Weights of a small transformer language model: 91M tokens.
Each number is 128 + 32 x the weight over its row's rms, rounded and kept within 0 to 255. Layers, rows and columns count from 0. Numbers have three digits each. The size before them is the row's rms in percent of the matrix's.

# down: layer 7 MLP down (transposed), 640x160, rms 0.164, rows 417-596, columns 96-127
# up: layer 7 MLP up, 640x160, rms 0.149, rows 418-597, columns 96-127
down417 092:158129126131159137040140109097152103172123125129187136106126090100152107144111086171166131121093
up418 100:142125087148093115123167134183136117104132137084104128086185140175079151099174167135111142138115
down418 103:148138105151146161129132156148127134121162192187123109161140109130156123167057085156119126224132
up419 099:147135128145099078199132130134161177163139139099157115109143113075136165119154095139139142101083
down419 102:143080145143129135159099143165111111170087172100142120105146147145098082100106099088082142155091
up420 100:110094143166161075099152150175123127101132164107057082114112117144140158167153116178154149124144
down420 096:116077109066164148148128103104120113101151131096167150181162125094108155141159121120100143145154
up421 080:112106105132130131155165163127153166131121117095121166074118120124155137119126145130146144085112
down421 079:150146140122116098114073108125152073127168121213149126144074103120121095221146102073158056126142
up422 082:136155143150075196071132092097158176158055136146130108119150038098168116147159131193178110103116
down422 087:096112136129156078142141153150125076059123123115164094141096151123156186110108138069071156114113
up423 090:206117138131139122089098125142175154148118115057147144128137041184121087155132098153119138127111
down423 088:086093105155118182067119107083144127127125210156151165112123078184139171136147146071103103107172
up424 098:138166180119139176122166117076078132127123205156168139085146114126113087196155129049135098165136
down424 094:120118153126104127105160141125165197172113083140120105083148138097127154084093095133109080111106
up425 094:046167123138143148149173105174117104090110138125111152139130180124055103122173159105086087159147
down425 098:153134133094117105069158150119174114146121151093108133148159135137142137168071114165157178091102
up426 107:143136167142067105151122199148112072093138094067135087105092126087098105129139127122081189107095
down426 104:128119134067142125097117081174131121095124123151109118065193172134150174103149110097201121174094
up427 099:172131110110192208134115164101139132165123114162136163152115163139086106182171144113163000100057
down427 095:138065127082052129090168146162087113117120074150107136069145144158148103090138134146086200138134
up428 096:061177169163106088122084106160142083198128124110106175103121205075127158147109142108111172180072
down428 102:201114099121137130130163070102145174146073171139114104122082072120163171134131118057142139073155
up429 101:101069181128217115157158127078170157146131137082083127148169179119107140197149109078146087125103
down429 096:116123083134116151142100132116106132174136074167158140156124108137191092131110122087142186104107
up430 107:144129085083119113114120103171148164116165121059066104139118120109139145124111107146119195128157
down430 110:149122111085177089139178096134156106191107153119102141105127129146177098146126118147172140133131
up431 099:126140042152162108171167126191143076127119122066118096121097123118113158127145115144138127118194
down431 106:099122168161114092109113122152127126074074103069175171140172175137082134181138097095109143124125
up432 089:107114216130152171162134181122138142126093127124175146045184152135068147093103139154173124175139
down432 086:112143127100138150135088158126106134114132097150125135128105114058184095112128118194142102141117
up433 088:127091143177138112091161104176108126120089155160106176097120115146176203128147036137066169158133
down433 092:135115162120146142092147071096112145181179114141160177105138082175153129141112122136142108136152
up434 093:107133057148148154159117133132120141115128161066128085181100134217139126117169145133106171148108
down434 094:167128140131095099115105000133155093127121143140132105109104179134110150124101103103128193123128
up435 106:121124170098141148147122111072133084145160134154122085039199142144098165125102154128105195114141
down435 117:117172163165106114162101141163153106067184098117110139111060139140143098146159159161095018119139
up436 110:096102075101127138094181157179147102161135141167101134143152121112146120172130107099159139104103
down436 104:110124177116151126087115113092125124096143168088159071100084151150150091142143145091118071197063
up437 094:101107114126060135177066145150166168100168141154103111117065157077094115091104085195131123188127
down437 101:138086113088191182136161048137133138045205150128162093164140112070095139168120128139140088112151
up438 081:111121108128066122156141163094133157105109122140132121169119064142138108076163168147115081116110
down438 082:133166141121137119089154167116092080145130161143067171091138146149148172156142164077178109075127
up439 098:107135161066197149158130111092124146114119134137106106128099089121139181126097129109100154123175
down439 093:133161130187104097064132151123109155153146150140147161138161131093178061098143162102129067126101
up440 100:073076072114137170182127134195166159083079192152124122166139157053119129090184106245096126108078
down440 107:182153126155135129110136101153049119042218139136121100131150149135130129161064170113152161119127
up441 093:136164125143118148155135160171142125205176120121156145140141129105114085149141111138148110116141
down441 092:129187140175190145158090145130126104120110173124150085109172126146174150095190142074107131139105
up442 098:140052189148137116126128153133133133040155134145105117091137153116156108136118108121107122128138
down442 099:126142119105050117181137124121143166089132105154120103100098138112139163134160155139159134137124
up443 103:105134119179145086122137168128163121129143128066133195127166133086111096163155092065099146114102
down443 100:131136089202162107136163110047132096153145108085129137123154102073122101177199128164131132107130
up444 100:149171104126113145158146083099141083155126134156125126073135111102068120101135128186086136155105
down444 102:125175144106085133153085144184030128139067132143190140186149116134152125103163114070147146114117
up445 101:134107168089081087121186139079165096136101131058128201104130184161134144157092084196111103156148
down445 104:144162107120109089079159096175150109113165125182161135162153155198074143083134171086178178094139
up446 100:120160153108079151135129118134147119109140111100099074059149167130083115138180118155116133088074
down446 110:164118122104090117177115110136138114013130128081126102119141172192113187155082103141140127109135
up447 110:146147147104137187167107153080136125120148145110149093063041154139158117150147153106112159109119
down447 110:160147088142165094080127086087151140106101129204077132175092065115134066176129133086109209111113
up448 084:106128136125151159140096129142137157120157156156112075110090168095111089136133191148136149106151
down448 085:153105075111089096124171116135116086134120144155122158121173168160143150184101118076131122100157
up449 106:110154140122110084136115150129127107149126120114163148139134152122188113132092077140137116110128
down449 099:149175166101185159152070144145106121139145120129119109168175141166090142131135165080193137108122
up450 106:128098171218122164146122120151149180122137096129137155097077072105060163137147152164118119136133
down450 108:158123118126123193130152113126134168188098146126164103138097140081129117096149094110139072101137
up451 112:075124094122130147139078094046149156163136103117118190125137060129175117133099194089126148149114
down451 107:152121077125144102142090078076124104141149101129111152107138140134132167140190135122162187180116
up452 112:059114139140164121183138132163104138102073190193149094115142130172121103179076136094107163089148
down452 113:108114151149155070167129080079113125147100135150212111183130118141098121144149110123096158141145
up453 093:152191163157143164104171113150081144100167106188157121156129179097145137135176148122098181104096
down453 097:088087106103144117160158110120152106097158133153115080119183143131178130175138119078153066157121
up454 103:156082140074121167111173156144149167125126138144111196112101142137121119138091139091104172180109
down454 113:126158162150153147122128146116111111165102135105165182132115098133116114109126123172173125162136
up455 105:088178108115104221110162069157124151172178135172098115137085096187116169154101163081156156150113
down455 095:107145117083127090141057163169102121106085113164107167146197156117058162054129129172103084038098
up456 078:123076110053145084144160103120173160139157119143118086113184152112167191105093141211166121112145
down456 073:108198144204161143133109102140067084084166121131143161127080098148111125175135132127094138134091
up457 120:073134148064108113129152157103161192167162116148059087131122136145079155154091080123122173090169
down457 124:127083118125110112124122116178150182159143096141096125109115172155090138177113131126078166076117
up458 125:126172131124105106163131165104069116171096141138123158092082092129152153113156175115081175132165
down458 112:147078147135093129135165055091142145150169167126131162154119121088141153092133138109097093057132
up459 105:115109155153093126177105191163133148143110076142114105047162125084167092146136175155164150096087
down459 111:050121136115133128122103075162128145090107105117108108141110132130135158151134101148140130152162
up460 075:159099129144154163105135167080137157110050131136052081112130160141139092207161141048126136108140
down460 081:134145126091151082156114194124144146155167129135158117106086104107156130066100140140095146150105
up461 103:154076133152146116086164165141158156134142077113141063121126135121110161116127125164120136093110
down461 092:121189095150128075145068110153051111141148193134062124159070086070140129121131143082174115152108
up462 101:131118122124149123110085144145151142171149120135147164067138114114158148121143103124165124125150
down462 102:152194124167102113118133106074122068190145141126113159184129151093109123071135229128120175198135
up463 089:110091094166132117142167149199109157120126153079153145109127058152102132096070117061098182149185
down463 092:189184134113123119119109148130132073145119175148087107115215155076129136111103148115196132085114
up464 112:084166160169155148089138166135147128136128163205152202089068148150104085100162137098082098184135
down464 109:088139121105084132149128123117143092075125102117111063171125146159143121143150171128154179121212
up465 091:067113148061114164118062145226145200111059158092148110107081124160141149183115073177144126149135
down465 102:146183180119087161111135153137107135025138138091086135153091122166179182109068159110082107115103
up466 107:145137101099123147058112139107149094137153110120135165128149074086114181178109122108119185178135
down466 108:077145173112121122182115132150123141084140115107116087062071152173133104075123164127208124100117
up467 101:149148110093129154114120146116135197131181091172158142097113160122121111153121160162124118124158
down467 106:053061187165100084123149042093124176193116140141148128149108129144171132082132178086150102170077
up468 087:087129194135153142129161091125125145113100031131127149115125119141096176106112057186148144167091
down468 091:157072126151173131111105131057133081076142125126097108161152084114129176149178107102146150156160
up469 112:126155165147107162181099103117104126123149146100121109143117152129144154100146081105145119122092
down469 120:145155140104140109125127154125164076123105073141115168101244164131041103111174114168115156122200
up470 102:127127132113094090102137100147177104165128092127172137063134108082135158121186106141085119151145
down470 105:108113129103148194106172065118088136059113148104099203088136101105067138065173141160125147125171
up471 099:140090108160152156153134168154140155120078098127131137123151144081134122160118148085152207102149
down471 107:135114155139060146139101074071126164037130110137090141183126100147154093081132147109125111162124
up472 109:109122157151174072124168121156178149125116096099132085162102098085148110126061156153116132121144
down472 117:130168072127123099168152137120101147091155114181146112118148128070076108103128140129138141154109
up473 103:140112119134155116166096141104191083130087113106143142109183172135121109163134149149128187127170
down473 107:182167108112129115176111148163152123128105077122187112109111129122158143117044035140078091109097
up474 100:126096123145143127146121072167160098079091162150112119089165122190150137090110153131101149144109
down474 095:080179145132107141104108089112094113182150099111114124179108142140142180105146112129101049120105
up475 100:151080099078126135098163137140145099151123146094102046089139114141164136086070111113121135124152
down475 096:142148082136133100205164131111120140139133095150107200062140173137155116144176077138150113161125
up476 098:122164094070119191141158110142135128184056095105148165159141092119134121150089125130102205107147
down476 108:095065143142133070124106092111115190130131145134100148119171129112133114132115129099126059169130
up477 114:138178156153104144113183139118164151114134112127047147071146135094137144098163089159074128149107
down477 118:114151140159136105167110121056126077153097156116128142090111160130123145172089055159099166115122
up478 107:152140117114130143101104150086154104118121094157117159146085124090153124127141139095190106136110
down478 108:144108146081099132126109168069135132127098160077105101157101124156115049141181170147122107081061
up479 092:126166071069156102155108192137064136155082125130118107132099113131100123052136053114113130156173
down479 090:073152168068140166089140151131155117078153115115067089106172085147117129121096169131123138135134
up480 116:158145163110109161114147161125132109095093099161133121109211061070102102115097087122105156116177
down480 119:177131137138113073159138126136136142110145161085116171116133109189147160106146147109130134101128
up481 118:138114124156082148149126155051094070128134225212186150109156147101102139058142140168167162131177
down481 111:150118115137153156156100155068140144101135162094078150064127130106072138166093129127127072115106
up482 099:084156150144030181181112167093110197128079144119113032124111130132114110145103177144101096113185
down482 092:155113137134161096076125108157160063152215139133151147116123115130171155157141102123163141174091
up483 094:102117153138119090119107159088074173171156147143144138159109112156175074161148144064157143105069
down483 097:139090072139104180168125133157109148187175097157051171103085131148153088125094115132138074177196
up484 108:086079164140120120088147168112171116152085144134121121158149143203126110095165138160094184090118
down484 103:138172116135114134127144098193139133125097107166134184129179125151183087089075131095078125136115
up485 097:097098120110097175122152131150091168139137136062125116135136128144109157127129137114131094119075
down485 100:154176115177158116213112099146131122102130119169148113124135154123104120142115150144165094072127
up486 105:168107149150165099106134182181154150136177087132172155104143157126129196060145058143071123091093
down486 106:102086159126122128180143093147159154102168113174112167126180144099104157115152177084134143124107
up487 102:060161192137147083080091108130127181091097104178131123124111115107120113147153150169164122135146
down487 107:165164085048148171179147086116122152112109077119104103168108091114111132102177109082174116135152
up488 118:130169183151100123164148141129166185129092140081123132071162122146161138121124113150135197111152
down488 113:111100108111153112108108143090139105058152116119107129158164159140096163073166092164135101152124
up489 107:126114136126098122169206185221075124138083122097103069140172121144194170106172104110110110139141
down489 104:119134110113131116120130098161115170164116127087155134121197156065162139106182188127161161143116
up490 106:136125124187138171090152148138142158204118127107100175134139089164151137147139086151135079101163
down490 107:144148165194193154158111160101115130155133135118090111089098167106109198155110106130167135143124
up491 089:115117115149126157153117089144175145132122109154095077052121163144133171139148107099141090046096
down491 088:160168172058081115176165148134097096105107113095144122158094093119163142109142173133093125099181
up492 120:071087186123115113107171140168113084161089151150114141152076137119167160119131129088183132164153
down492 112:085099147116113106120159117103125086134110133195124143155109170045112150056168125103143106167156
up493 103:079132096128066104143099100103108147161075080170100138114103148118078109161080175171089092066124
down493 099:162159086128145096141125190070197111055163119105165122073117117157090129121108128141068168138098
up494 103:105111099115084171156113100114178138110141105188092081161171083166124186155140173071127119080164
down494 101:139139099074164090131128146116106119122106151118081134129108169087121089179161112127144101165113
up495 106:098086121174162136122120138159149135118087173121158137107137127094130168138108196108116126122095
down495 110:171103111076151213180111105148128094149131053195119088094088176098124129150114161115099140136136
up496 103:122132129071093138151140174136145148169101014127166066127150096096162106091081101179100093186110
down496 101:166108156130152136114127091150130091117125163133163143133117166131125069167138148079091077111118
up497 081:179121106112128133121162148109153158144100103161150150142185166157051133145176108097141128112106
down497 086:107133124179086077116150118127131158154146157134128171167156190181163153140077096139084143093117
up498 104:168092120158069123103124132088136149133170119164066160095140135151123141099101110094129110125155
down498 106:160066087109085154094128132161145088172133081074133104156116151091141127097129219107061130129156
up499 088:153133128138157157114123135120138104143079108109072104135119121121161147155147166104153085132076
down499 080:103084145088110097102111147129152179055135156097114119143159166118124118095157144131099128146152
up500 104:123093136134120123118115147153118092127163064131184069154133154188106169172112088141106078125104
down500 108:122046086093124147150089084082140113172176057129129137085040184127097159095169101129119116090151
up501 101:144133160097136137124191094189128081140116116183145202094154068104158158108120092073084111177096
down501 094:176110083174128173121094108064142145150172128064082103152121141163087114137148130144170095187117
up502 094:127194141041140086088112168136118138157132102135057149083118165131132154159171163156129171124093
down502 097:081121119141136130105147115154149162085121079162205073077096098113164127148145104147149052169010
up503 096:119179153132101093082123101101152121146115134162080094142174124112133138164086073114118197056199
down503 102:116141168113136084126134175149164134200154138123179082104170098162132102121138093134106152117139
up504 106:082154143177147164144097155127189181163094119127118108135155090092120079093102141111145174132084
down504 103:159139168051136088107141115147140111041134085121111101139198122171145143107122103182144124085183
up505 118:083163190129095138165167077126096118120113133120134097097151121085102209156103128097125105128089
down505 109:152126085185194089101091110127157104157146040088177160141133125120171163171152136138128086128193
up506 114:119134141102074111143153154119121128139067092076150178128117115136147152171129046184161186109177
down506 112:157123133145184161096124094182097124158131123155150109156142103137140215179182136047091142133117
up507 110:120126180132077193164111094135170139075181149097122142082062122121086154131153157191123140103127
down507 104:141064120120072077125119139152135170087141113095119134113091116111099096082114150115154169077091
up508 108:126110134128068111087136118089122152099159173174106191160121169123080186144108127105144081140150
down508 108:155122156134157042176135130130107105137116124060158160137097106173064129086166188184100164163175
up509 108:053110114163106111117144171152158113210128146111118096122087138128155136175093134097089147185139
down509 103:153154134136170145114081111137133094135143159156174158110059110058096087107106123108137119125117
up510 109:093173097209075171109143144149095120145122128152185148113156075082115136125159127140204102148117
down510 108:128180130125120159103118123146098179082131074066159167093145104171078131110099100099186116158128
up511 105:057142076116117110135155121197152130176136165145148142104125134101170146147092162125118113120187
down511 110:153186120092144122165113155167099132132081159116091155193124190139167084098137171092168104070175
up512 109:113125184137175126104073152104122058122141094138101119176104146123090127106152081151125111150128
down512 105:105140112114130104155188170121174155096153069102115161137102152141112119156128128084065157124153
up513 096:141110174088154199183152104135110159144084098114087103106135130138110110147176105125103146098162
down513 097:147130119136125142137085165104130108118101151181119186106140094110123077152090130129114055150119
up514 094:101127060116161177214110095090106128098122134171118074051111106117107127133125123123119137142152
down514 094:126146149144125134123120109081130115162112098133149104183113165152086091124137183101132084143095
up515 110:111113087121151159113092085068147198157147088129182114145115043125132161117159102150132129159120
down515 109:176112096134132123142137172097114132032100125091095138072111128168153118120197110124165156124108
up516 098:093164137110133154125084094073148108168108139095102108154174126128142185158127183140118206141146
down516 096:143087053132071151107144110155146077114193159133105170119118099130144143135130158096118149118126
up517 090:121092113175121079180069160123166211116195091134193122103152122127088170143128111089127119150136
down517 096:110115243133089172119155151100130131120123120086123100104111151140128109108117144120029128101122
up518 108:130056146159086066123103150132117101134161143110134175131136149138162148104091084151088117083125
down518 108:083112106142130106105146098126137163126140175107147124086110211087110111131109136119111129072124
up519 082:171099109096084118156119095147103066189135113068107104148159093072141119071120090151166152155124
down519 080:076160139186164142157133145112112138080105125164107157118069101123137137109142125105074090146128
up520 087:131142123121106225174086188125143161112150140130075072094138090078129168111120144146138077123112
down520 092:107154167119146073103179062151099157207149116128124190135136118169178092135150107093125101093166
up521 092:133060088093115043122147104159135148155099081109141085097140100124126131183130150157117143091177
down521 095:085115150104142140114104125173111137185130155166147145116155217117095149107128155046127145139148
up522 084:125106099059134168155121143093075123102097112107151122073180097139125150109136082084130175143060
down522 088:171160135115167133147172108108098156191126064125105139153063155211137085156111103179103122064166
up523 100:127078122096091163199148103157126140095123139091081078128159178129189137138158112164142081183108
down523 092:119095158112101102108196160117188153092120114075128123169136147113097157153109142161147145091106
up524 109:131137132146105100144151136127158180088129145116119208073125085159136113097139139107131094173088
down524 112:171116118160127204082078107133087094160102143162113113127145132143105148136099172159113125123156
up525 105:120153114170109117150113117133137175195144137132119122133114099070129110117149113176128090114109
down525 112:055122159101166112157126081114153117197145152155110113115072140135118121121094110139172174147140
up526 106:143167070075077141140141123149067101175114125121092104107132121101118113113147081114159170096180
down526 108:107069164140185134145103108111110159127169097148163139146112109125129142121094177127080081166138
up527 094:103147086142136171094198084115143131110072104144133124127138131213163139204060149142120149119164
down527 094:139120080104096125122051104102128141153152138148107124141146130164069131111179134141091084129064
up528 096:129120161098176130127167122158159121162132099089103180136140124150136119130113160092099108145108
down528 094:153102148200171148139092075148140127124108125126120125183131092135121116134053135149206136101158
up529 105:107141140183132127187078113122190162137129116093095041156112139177123071127115086091135105092160
down529 095:135116141117159143087208141171117064123127164197173128123110106109149142081138114128130129149173
up530 096:100090151120161097150176153113154086165131106131102177111122131140118136128144168144138136112153
down530 097:069087116083135138081138054131053170181139116136139108082092087148182130148180152142120118107121
up531 100:132140161183120114103087146119107117140133133032135155132152089152135184110084101173076120114120
down531 094:111105129138177194135137169153112164144141140119141133159132186102097111182129122136151117129128
up532 098:142094142153110089157139200134096175106113142097153193081211111021088134086124103108122115148107
down532 107:125120104102073136145098136088103112108078176144098143145125129140135124091124137155145178132204
up533 095:196160099110169121133132103135068088124160112104080115138106142148143110125032130173141151094164
down533 100:152153136099149107027171117103107105104200082163134140137207145134149099140159089060059117130143
up534 088:071140160118184118068142103132112146052101126112120090174160173102116130102135089147090138072124
down534 090:115111108094131157213153157066124102231139095082103185118104116136131107081169147110139139104093
up535 088:172187123114103133134196153161127117122079155143121120123174089141130135156143224141089176092099
down535 083:066138169129161109159081055093130129092144151178126134112102120159160131102123125142166099099156
up536 096:058176187182074092184118167153141073092095059106079139097182135155082118133152116123191132136177
down536 093:161099119081173116183145171092142202139121099125159157121134145163083086119135194112147168063114
up537 080:101141102139104192108176118156178128124088143156128123156144124109114201111072138124114140121144
down537 078:120091130090120043123108104121103179133116138092117054134108107173131120113179150053162148124143
up538 105:137135147158114110190106119158158103151157181127145160103146151112132124151126109167167169062121
down538 099:108102147151091128217116090098127170177107105154169115114149137178134114156077077161117076144089
up539 113:181108131150108074171121132100094139147157118131160123133101149122070113114157117172193145153062
down539 123:158116071111154110115062155071185140147130099122150136083115104125109134178126181123095133151148
up540 116:097143204172136143120154177161140121089127143118083133077131125107109149145137169097139128133110
down540 115:124138138090103069098180108099130056063062109079165086126184177177124101110116175137099154131150
up541 099:089108094112166082170089128111115143122060116131128148134176128126029155110099090165119141167140
down541 100:146151124137075135114177122109084149015131139065088096156160159128178130117115113145183120122130
up542 084:178155097180175134177100133176141115107122066082161112118114159153095141129162072109116151133098
down542 082:093091161185137126074129097121123149108139184145099166177133108182091085160152126131098130134151
up543 088:122100158096071120114149099148161196142109129122131120168130080133084066118169158088181114111093
down543 088:127140090142135141117136147105127141107111133124173084089146152150113169122093137187066181161148
up544 112:131096107188115100139103109122117136156131079124112120133157103175135094157151121139104154153151
down544 105:161141101134071084127102127105120071110186139136139192166166133036147130126134173101139116128089
up545 105:103139142229113118137088104055168163103119135155101150098106172180131120137063105105114175174081
down545 110:105162162087108097132153118123113202126141130118066105139135154182170112101152074095125135156128
up546 109:072122060100134167113137132163168181156144091139174058122088155179169122129182100096093159150143
down546 100:119141124169098083095166123155123058118094152120094140078092100148124152134098131149139144154136
up547 097:161125060129158167129151092113176149106134143173134184122126132076062115157103118110126139133177
down547 096:142153132099106069143109124158134122127155115071134055123089133185160093078139120070169151123127
up548 084:127090170163105115173155114173139131092100110112140164107106120088141096117057132085163133089094
down548 087:092114160079135188108124129148086099067121144189121102128153167093137139165183177110148131099111
up549 109:116127103134089142072135153113137131123136167158124171113199085107066124114035135153105158142139
down549 108:156187203117148123108145111099066163139149116101128104171144163111085186047081125127128143147156
up550 097:139129125067106136144136098174130131147139091098041106107169132123110171119165158177070099152155
down550 091:100110138177138136170102129096119142152159123172175107137143147122164154104086104088189136199080
up551 086:083092150120182166180164134180102106070096110128123124126116153129127115184180113129147114125085
down551 085:255137137143129118092141156081095148151121156113149109119073124114081139077114162069158206168140
up552 096:144157125150133119174099143138087150112104109125112116086127104134155185148143106142118151135159
down552 100:129095133126081040141129119156135178138166161158165068102134124138110133168132055126137147157132
up553 103:131154142142134099074111126143096153159111091157105096109115089093141135109122144127137164109061
down553 099:132165132107102162113129141153157069142101152186085148130141088172122096171182142163118119105165
up554 099:128110153059126153102147143176112159144134080129093164112115147116130162134150167110154202150190
down554 105:110130099128176115097166116152143163121112078140158126096090099166174076164118078153117117113160
up555 101:084155106121132109087143187134174135166134060103147157082105115097131130099077138119142124134138
down555 109:149171120074142147146130166136132168145162166132169153129160113125126111166154170111076072080112
up556 102:097097031152093156147157129132135080102098148144135155114066181119122052134120137134114117139170
down556 100:117114095119118135089074184117118180139125146172131188154134118097080147176176139078146135144139
up557 112:130073126148102195160118109149183100162092114090092053136146086106166121129112132123074078167156
down557 117:080164177098108100150081086101129128136166162140143115083134191110115162134123106139149145132132
up558 077:177055137082137134141137045157151155104139201171152116118117182132128156144136061141127121108117
down558 077:150145101173130119149193101104137189112127172081108074089164090135151116111166107143100170088163
up559 101:131172091121119156111162172139058173113113097160140117101151151126106134142131142156131177156177
down559 103:141102207160104194119119158140157131147104148090131156101084124115153125116142140123098094143110
up560 088:145149110102202124111121175130140134108151158126118113097147108122109073059077121154133109134104
down560 089:095120166150169096126123144131127122177068132084144117181149113146118127162117094114168133152191
up561 114:114180152101126121123063088120168126187147090096154087102113135110119087104093070169144122129212
down561 104:109099120144146116230154133151095153141156134104111167158162111078156121102133134117104139137058
up562 104:140085084181127134079135085133125087124072147139109148134194129183157134172193107115147167130119
down562 096:126108096134118070120123092090099189054122129155144121114099101089115145186106144152104158182105
up563 095:150126109112059093142109163101162117152145128084108109150118142152081114111089162111087088114148
down563 094:128128115150163138158152148102167091107095143157136188126105179158160082131192117124176145119101
up564 091:168096065133112116194058136116122135140130133161092122093118151101124131111060127143133151186157
down564 096:093123120082156135101162114092118090049119110074095179128122100129129127144167086135172097124144
up565 104:192097132149098170100102139076147146155147185093079082077125117086165149095193105212136145130173
down565 098:106120160120184137156129180097106166097101164135095099159105138158105151169120114138086170170076
up566 088:121128116182103070109084120104128085151127152131107142144093145104131200067191115076120116138125
down566 094:146133081114090111128154152153137132119113095113162174072104139130152155182100190138087148131098
up567 107:097140129171153089151149178108149166128101132175131126125172135127073125209158133120129101033080
down567 105:164163164123113173150089101193091072050151101116111146101161132088157174097089173126057165184148
up568 113:143152195110184094139173168113105099146130076183089073093160073125163139199133107168142183116120
down568 116:158156113136129094154136144153177121127152140168131174145128146065111094105095151051119090124121
up569 114:142097165145106154131142126110090080172112125163101145122142203160149088135067092117097123145133
down569 108:101113173143088077114174116127128151144089157187140136144063094129097116064201055125110105133168
up570 102:121082124163079147093130115145108140081074138118132106135137074124118140143103138134140155131085
down570 098:133086128148101127104112143123126094132177138138110186117131143096178140157139099099094136097129
up571 057:124146111136150155170130125111192190147139141148124094083168177109099074127146092151177115077146
down571 058:106183160145132127111139119138100152124152078142160149145104165113136145097103141145144096109162
up572 102:137077110142114161096203084111118088080164085135125138106111099140092103170137105140092176159183
down572 104:136139117157164181134162127145128128123107176122110084124099097129154083151189175126109121078117
up573 099:064111112151137124075080121126137108152061104128165166091115133066118130148141098204145125122121
down573 102:106160134120160163133082106077117140110095102199162094141105109149142071116074082132117079179123
up574 102:120075136124162099101131121116112122141148119095123135072126135099130175086122089169129115164096
down574 103:138132137109140116151114089198183125129150133168111087103103138133125107193147140200113081123111
up575 110:078117114084128141128104106119136103181129122178139204134141069140088132131115133106165143052170
down575 106:113123140108177137134116138131116177143131148078134095109091181136112135085169130137097164136075
up576 092:094143155101175149137064095121128123111107154128205116134132162145155118109177118148166142155121
down576 092:112146117123137164091164090127102086206181115100129155159089149123077083095169150050198149154162
up577 098:116093174079105033172123186094091176091135095110120073098122131125197181129115157163162108122118
down577 102:123112130095143066165146116204141132118054073087162080158130123204104117113090056139152115107107
up578 105:151054141102101125107093072173119135199123108163126113069135134096139085103103215157110137155127
down578 114:132150115138118089128179099138118143041084183111124171063146152155148074128148121100150112124161
up579 106:189154092130163103161167113173145139100155040163110127139134078080098118121175086126157109178146
down579 108:072094140125089112089155143134137134128102101142165086155197079092163092098107116117094157105095
up580 105:195109074150152036087157061112096127173104069127119162135125133104123158144151097108124175163130
down580 105:099121176106104150134171176043092091179135129166158074104129186169138119121126130106096080136121
up581 089:121104129131117167099162145155120118132158146202156091100151161116104144132122099075097134108129
down581 085:159153146135074148084185128151168113101140137110118116157101144123144142131137119136095152102130
up582 102:135207139105093178132143187105153095140174066184111090131133113129082118122149082120189182151138
down582 103:145080184141161098094144119170092178008111109067133125161128121094122186146093140179156105100126
up583 099:100061172144121142118122107179092132162167153130115137141157092071178117085191089156107098124117
down583 100:149144182113189121140112133140121112204107117101115121187178045151164106086139099108108175091159
up584 111:161135131155119156177128132138101122117208127107104152130090134087115068111149123122138153106129
down584 118:091134163119112071140092127212123124112111150089154149134139088181100119186103178141148141161091
up585 085:154145123109126137167119100152146096130149066114063126080174145169117120113109198124114098092140
down585 090:122099094091054104088107127107120136064112149124149134086133110149134127160125119095146148085104
up586 118:077113190137083144094149136171146130135155114110148137103138076152126101167138163159170163105126
down586 111:136085089129137113124135140085146118078091119118077100113058142144116129171131100138132131144142
up587 080:096086122132128145118186148147124126071106118124144164162144154134124154097153129125099132098101
down587 076:139105124159161124138132113120087160155142139095079111050142105123071146110125116127093064103076
up588 107:105096119093087198171138149105092097121113138112133105158104157131143145134046117129088109143174
down588 094:157150148174136152184089090109117145109188145105161192118083066129130140173125083121150091120100
up589 092:140121208140178105137100101087155148116142104143107080142099161127060118194103161124096132092103
down589 090:152170100101148072080080153150128080129088168192100144100165059118169171131128151129115103151166
up590 107:130114178119172129131151133113182117183139096092100104111167145077081161080122193165121131112162
down590 100:121176085092099197123116122116085137107140201152153151172136148181145114118159100116175101137133
up591 084:163192116160102093138148180155098114192064110066142111058166124121150149082144146142190101077107
down591 084:185128098087094081128137178110126192103121120170144133163107167140049111113140110100105132132151
up592 099:113196128186141137102093134045086160152069143157128169070136127165174191145143127158068137100163
down592 100:122114149093100127195160157144088152149120130105126140133133161089189096085101144168112082186105
up593 106:138101140148090098126178149115187131101114137079103131094162116123132098146133143138132194101119
down593 118:110156136144154146121075111181092080173125148201165126150068059142152157140137126113120111150099
up594 092:105152146119144155187116094091107084144152114126137116086190087177113165101145112135119138128080
down594 091:125163137081133128119125116139134132097131129092092106159099108101144110167121140146120083169043
up595 084:141106082117118146166152104051185169086066081121096114174137114120157126157107126131112125137122
down595 085:079137138120141110131100197225127136099143135119147130104113183098090091111132066130121120109185
up596 123:126136123165103139117114138137138164123149148133052117126147158113122138102131123129118119133157
down596 118:123110100131128136091145068107123103161160086107156114123119109063131130140110170127139176166113
up597 120:118195091110086144141091058177166088180156108079099152092087174105139086138094136133133186056115